Weights of a small GPT-style language model, trained from scratch on English Wikipedia.
Size: 13 layers, 2 heads of 128, MLP 1024 tanh GELU, vocabulary 1565, 10.7M parameters.
Architecture: LayerNorm before each block, learned positions, biases, tied embeddings.
Training: a variant of SOAP for these matrices, 179M tokens, 2726 steps.
Each number is 200 + 30 x the weight over the matrix's rms, rounded and kept within 0 to 999. Layers, rows and columns count from 0.

# layer 10 attention query, 256x256, rms 0.0717, rows 84-127, columns 0-31
259,218,196,237,213,167,163,166,228,225,213,203,235,197,212,216,194,123,212,254,191,174,216,163,198,182,208,189,180,157,190,170
230,195,224,228,222,221,237,196,174,198,212,175,240,195,202,215,235,140,219,253,166,167,194,204,205,191,157,227,194,167,246,167
211,193,168,179,199,190,157,234,221,179,144,251,191,178,207,222,207,265,154,292,210,250,184,219,208,170,190,172,189,216,185,146
194,189,209,198,218,235,201,191,193,225,180,183,136,232,215,176,227,249,205,209,221,215,170,249,222,208,216,175,192,197,215,210
250,172,183,189,240,245,179,175,232,172,235,198,241,164,218,212,179,231,214,193,200,220,206,216,213,215,185,212,153,174,197,196
170,276,223,211,142,220,197,224,128,193,194,216,170,223,166,218,213,184,206,167,249,205,194,196,201,256,180,163,171,185,236,184
195,234,159,224,219,214,150,173,211,169,194,161,225,198,176,194,254,143,193,232,208,214,208,183,218,120,210,154,208,197,198,204
213,145,217,188,260,154,267,230,185,191,219,235,236,181,228,211,197,212,171,171,198,202,180,163,161,175,190,217,262,241,221,174
213,229,182,205,170,216,162,184,189,195,225,218,187,208,187,237,181,136,190,200,173,169,212,229,211,177,216,180,167,178,187,206
188,189,231,173,175,232,226,235,262,166,233,192,124,208,213,231,187,204,208,202,183,192,199,168,217,265,209,203,178,199,196,165
165,255,210,232,151,194,166,186,120,227,197,167,230,211,143,191,230,158,191,197,167,203,196,168,244,170,265,215,178,190,232,248
211,237,211,192,184,206,224,215,174,196,232,232,226,201,188,174,202,175,241,200,145,208,179,232,200,202,198,196,141,157,188,185
196,199,247,221,215,229,195,223,156,215,175,163,164,228,176,132,226,209,168,224,191,244,210,232,213,186,189,167,234,235,202,204
158,208,173,232,149,232,189,230,196,203,182,192,157,243,159,182,176,217,217,190,222,126,238,211,267,221,176,175,186,197,232,201
220,184,182,186,159,191,206,233,204,180,198,193,177,192,168,194,172,228,225,143,242,178,207,197,168,200,215,212,254,216,183,192
115,167,183,224,226,200,195,245,164,169,189,165,179,230,249,242,202,207,245,180,210,156,160,184,168,190,162,185,236,238,205,170
255,211,206,205,255,214,165,194,144,205,164,191,228,165,192,207,213,197,183,202,212,254,193,195,201,192,184,204,152,164,245,156
175,207,161,252,222,251,181,194,195,201,179,180,201,207,184,154,203,196,171,204,171,202,225,199,219,194,171,217,191,203,214,223
178,208,176,200,148,209,191,198,229,228,188,173,213,204,179,201,204,220,237,165,211,210,224,157,222,201,194,190,207,187,182,219
158,153,212,207,236,177,257,241,194,194,206,171,180,218,209,225,160,193,227,158,202,183,207,220,173,232,218,201,247,252,213,194
214,241,232,222,204,244,204,155,189,191,177,170,202,206,183,205,231,169,247,221,207,210,241,194,259,202,232,159,203,163,245,200
214,232,172,181,185,160,172,190,236,226,198,211,216,216,222,161,175,222,151,207,243,190,221,178,173,171,214,215,202,219,205,189
186,175,195,231,227,193,181,199,154,236,182,171,204,162,206,145,220,162,179,226,150,242,213,267,212,198,231,237,244,173,228,205
179,183,166,220,164,227,182,213,240,219,238,230,206,238,215,216,229,207,208,237,222,249,189,195,251,222,182,232,147,183,155,173
166,223,230,162,143,166,173,186,189,181,187,186,200,184,190,224,213,160,265,157,194,181,241,209,202,158,218,170,217,200,184,251
181,187,239,160,181,172,170,211,208,179,160,189,232,171,181,192,197,186,244,183,210,210,206,203,193,178,179,230,205,194,208,221
224,213,179,240,236,240,175,214,232,197,188,222,237,180,174,216,194,185,193,234,186,244,197,181,232,191,187,208,121,185,177,165
171,161,178,180,210,177,160,217,232,240,180,134,248,134,155,215,196,185,234,204,168,191,209,256,234,158,142,226,249,206,247,220
170,167,200,208,171,248,204,210,225,183,187,221,207,149,181,240,181,207,274,191,209,225,259,214,279,193,177,262,223,185,199,214
174,153,191,213,217,211,225,218,204,154,224,149,160,169,178,231,159,207,253,181,162,162,208,213,214,195,235,216,237,222,188,181
203,191,188,242,195,204,208,148,231,229,217,231,201,210,161,185,192,187,166,168,220,228,229,210,204,205,161,232,194,232,170,231
170,184,202,238,199,230,202,214,288,240,153,187,232,137,150,261,152,253,197,198,221,139,190,233,194,188,102,191,157,195,239,225
217,199,162,206,229,199,244,217,208,204,223,207,180,220,216,250,225,179,226,195,227,176,219,216,200,203,158,107,181,173,236,172
204,268,173,196,203,255,182,231,206,241,174,196,213,200,198,180,216,171,186,181,197,257,202,233,240,206,232,220,192,166,269,198
193,244,181,214,155,220,176,149,191,217,224,152,184,216,196,117,200,181,197,216,172,207,231,201,222,239,245,209,217,207,235,233
208,163,166,267,209,179,218,216,155,182,187,238,203,223,218,179,167,214,208,189,235,232,150,228,228,246,208,201,211,213,223,198
173,204,213,167,171,150,173,207,143,249,187,219,208,236,180,169,267,190,237,247,178,187,166,168,221,167,180,152,211,210,199,225
228,187,182,182,186,176,218,218,240,195,255,218,182,212,219,204,167,197,212,184,151,148,212,209,142,211,200,232,206,173,148,196
197,224,175,192,196,221,200,245,159,166,207,191,219,217,218,203,188,191,183,218,258,215,157,138,188,210,195,164,243,245,197,162
249,169,211,195,198,203,153,210,210,170,231,148,161,180,168,218,207,225,251,194,205,205,211,211,210,194,202,244,192,207,163,215
221,188,207,181,172,161,238,186,252,186,192,251,212,222,192,200,228,233,258,242,180,177,225,158,220,225,169,173,218,149,223,214
164,222,206,201,194,224,180,177,168,171,197,168,134,147,153,255,238,142,263,210,170,172,249,248,249,191,170,180,198,198,232,204
245,167,228,190,220,236,243,189,220,176,220,209,190,200,233,216,225,239,213,223,203,226,205,211,247,195,175,190,169,234,217,173
178,173,210,203,218,173,163,177,212,200,209,165,208,222,256,196,184,213,228,200,236,152,168,115,158,168,195,187,193,215,242,200
# layer 10 attention key, 256x256, rms 0.0765, rows 84-127, columns 0-31
199,215,208,155,201,188,212,187,192,227,218,204,225,184,212,190,206,197,246,210,224,164,175,208,199,188,143,211,212,147,208,181
160,199,219,214,151,192,169,178,165,186,206,189,179,181,175,169,239,261,222,229,216,247,223,193,210,198,163,181,170,184,196,211
235,133,242,220,179,199,176,212,204,164,178,186,151,230,202,213,188,196,159,182,222,189,229,199,216,188,180,176,216,234,151,192
211,185,234,211,235,220,218,222,197,156,201,213,171,213,204,177,123,205,154,203,183,208,204,278,227,209,222,262,240,229,195,228
219,182,237,221,190,226,158,162,186,158,245,197,149,197,179,173,175,269,228,201,198,194,227,224,216,190,218,209,226,185,205,197
173,241,165,202,167,203,239,210,223,266,173,197,177,187,244,220,179,162,165,183,208,222,193,170,226,132,194,210,189,248,178,146
183,188,206,216,203,185,145,238,162,180,205,201,211,228,196,196,234,156,212,201,203,188,201,211,184,231,208,203,240,220,193,226
185,200,183,196,175,197,169,196,198,163,186,188,213,182,161,196,258,245,180,198,240,225,193,199,189,190,191,209,173,143,213,192
177,210,200,183,196,162,175,248,254,223,211,184,175,200,219,202,182,185,164,246,247,203,207,195,235,139,191,253,172,143,210,212
144,179,178,200,190,218,187,202,240,205,169,235,209,204,207,218,231,188,195,195,205,201,179,197,182,205,223,195,171,236,211,219
168,197,199,170,186,203,196,205,216,245,213,178,176,215,234,226,208,145,225,223,162,207,222,179,260,169,192,194,168,185,220,200
162,219,139,166,215,210,192,168,219,170,213,219,176,204,141,183,214,219,223,214,238,217,198,225,136,206,208,224,234,208,167,205
223,208,258,203,178,247,169,197,206,191,169,164,160,197,192,218,177,182,203,215,177,227,267,203,214,213,216,194,206,261,198,198
134,202,246,167,206,180,237,184,228,162,227,198,225,228,226,199,239,206,177,232,150,224,207,204,197,190,254,211,139,231,184,225
222,219,180,206,192,138,214,190,199,244,209,210,226,192,172,243,236,235,186,238,194,193,223,184,137,184,197,201,181,167,208,216
223,219,205,205,209,137,181,184,180,181,237,195,263,178,212,247,224,160,193,177,230,183,190,176,186,175,181,186,194,214,194,248
192,221,194,213,205,204,172,203,191,226,197,226,140,212,176,212,201,181,217,196,208,197,223,170,218,224,208,181,262,182,227,185
206,194,194,216,233,209,213,226,194,186,221,183,243,201,246,145,203,179,210,182,169,204,192,247,216,196,213,188,247,227,191,215
213,255,152,211,194,185,238,232,192,263,272,231,215,209,196,195,177,172,230,159,207,148,209,213,197,181,207,193,223,203,185,192
168,183,178,225,171,138,207,217,183,221,220,229,242,171,185,208,182,216,163,180,252,189,209,178,212,166,194,204,202,232,208,218
187,224,209,188,203,226,200,199,220,254,258,189,197,199,217,166,178,137,249,193,157,178,198,225,170,208,216,223,226,214,168,180
246,222,222,185,219,204,232,191,206,202,231,139,178,216,193,205,228,192,211,189,157,213,218,202,224,215,114,209,190,182,239,159
224,225,214,234,244,206,226,179,150,195,276,215,222,183,201,193,171,215,201,181,197,196,204,233,183,207,185,208,236,202,201,191
187,228,168,215,176,257,180,226,231,214,178,196,140,213,225,154,208,213,169,171,148,208,190,196,180,180,232,182,194,229,173,216
221,185,180,189,212,147,184,208,259,239,218,209,217,194,189,219,217,194,192,222,219,195,227,164,200,181,144,193,189,134,200,191
209,217,219,201,219,186,195,187,182,212,197,223,208,167,187,211,202,143,204,168,182,199,205,210,194,169,157,169,227,190,188,183
161,172,200,226,199,227,183,241,157,200,207,215,179,189,193,180,194,227,214,200,191,187,192,225,254,173,205,167,216,232,197,210
202,161,174,219,197,156,153,199,161,195,233,215,207,204,164,189,203,202,178,159,218,165,227,197,221,211,216,152,240,186,207,237
158,234,219,199,183,212,187,223,187,208,240,258,166,233,187,172,190,229,188,235,163,199,232,253,194,197,228,184,213,175,199,203
160,171,209,201,191,146,222,233,197,167,258,218,193,185,229,206,215,205,191,226,210,177,159,194,176,172,187,207,199,211,198,243
211,198,163,217,230,221,227,270,193,215,153,202,192,228,185,135,213,188,196,186,181,252,208,208,205,228,216,188,231,191,187,212
194,189,147,239,218,206,207,210,246,215,176,194,190,223,171,186,168,221,177,227,228,184,184,168,238,177,232,202,229,141,209,195
168,216,163,187,204,159,199,187,208,218,248,200,254,209,181,179,214,228,204,209,248,168,153,190,167,175,179,271,168,200,195,197
179,211,184,203,207,224,206,242,196,169,266,210,218,212,220,155,185,205,221,216,114,181,193,169,182,210,200,202,179,231,188,228
154,211,201,207,222,208,202,177,223,232,216,226,169,198,187,220,189,173,176,231,140,194,265,168,214,212,235,169,209,205,206,249
149,224,179,240,145,203,176,203,231,224,147,137,153,205,197,164,190,178,172,230,199,211,194,197,204,220,200,212,185,192,179,209
209,211,170,218,170,193,168,223,181,201,221,152,200,159,190,145,244,162,207,163,207,205,176,231,204,243,149,219,201,204,164,169
213,180,196,160,213,191,187,152,157,161,194,189,225,208,160,159,234,192,191,206,172,197,226,194,139,229,222,205,214,206,240,223
263,203,219,233,206,213,171,177,194,176,148,148,203,169,206,229,200,166,157,200,193,217,188,200,203,203,207,194,229,246,186,194
178,171,207,228,176,202,162,234,198,195,177,195,108,228,194,247,210,221,224,179,228,177,220,177,187,183,225,212,179,188,217,186
179,190,245,169,135,208,201,167,158,186,252,193,195,251,150,196,234,190,213,210,135,213,221,195,185,247,207,209,193,187,209,223
214,170,173,187,241,172,212,211,237,232,234,243,272,241,217,171,178,221,216,193,209,176,208,214,162,212,214,231,156,149,206,204
177,197,250,187,167,220,169,186,170,177,199,193,155,186,200,190,205,238,209,175,145,215,213,204,198,229,219,209,179,203,178,198
223,242,252,200,214,182,186,194,203,193,198,195,218,231,190,236,201,140,235,181,218,127,182,182,226,205,193,196,221,221,266,204
# layer 10 attention value, 256x256, rms 0.0947, rows 0-5, columns 0-31
180,219,182,177,225,213,165,216,204,189,194,175,219,194,199,200,215,207,234,137,143,229,228,228,221,213,219,187,178,165,173,221
226,210,202,216,204,206,206,208,215,186,189,195,230,232,240,213,196,193,219,194,232,213,189,152,194,177,208,256,184,205,212,244
206,195,229,222,218,243,247,169,203,185,175,184,243,216,204,173,198,178,189,202,167,197,191,213,206,158,205,201,213,185,210,241
169,225,211,177,200,194,225,215,161,206,205,197,209,221,217,184,183,203,198,237,225,203,223,206,245,189,163,212,181,207,241,184
188,221,164,203,168,243,179,178,232,185,190,215,195,199,203,180,191,211,197,168,197,189,207,206,196,225,140,237,204,220,212,198
200,225,195,183,233,207,219,183,163,181,221,191,221,250,189,219,167,195,231,174,217,198,202,180,226,171,270,148,199,199,211,190
# layer 10 attention output (transposed), 256x256, rms 0.0827, rows 0-5, columns 0-31
153,201,193,189,186,197,236,178,187,189,227,227,236,222,213,167,198,217,222,206,146,175,188,196,236,232,209,149,210,200,208,230
189,194,213,212,219,216,183,180,186,178,202,214,194,202,192,187,189,190,193,203,236,229,182,184,167,190,165,228,222,169,201,202
205,188,208,212,190,200,162,234,212,196,237,207,188,202,186,216,207,208,195,164,188,229,237,208,209,211,167,235,209,203,207,202
153,194,210,200,195,193,191,195,238,221,206,172,217,190,194,211,193,179,205,178,220,199,213,167,206,157,200,172,196,234,194,205
201,228,180,203,214,207,157,215,213,200,198,200,183,211,182,207,233,241,201,210,159,184,192,194,176,222,198,222,232,193,186,202
212,145,186,234,210,185,211,192,214,212,171,228,195,197,162,177,233,220,216,205,196,171,175,198,173,163,208,177,198,160,198,188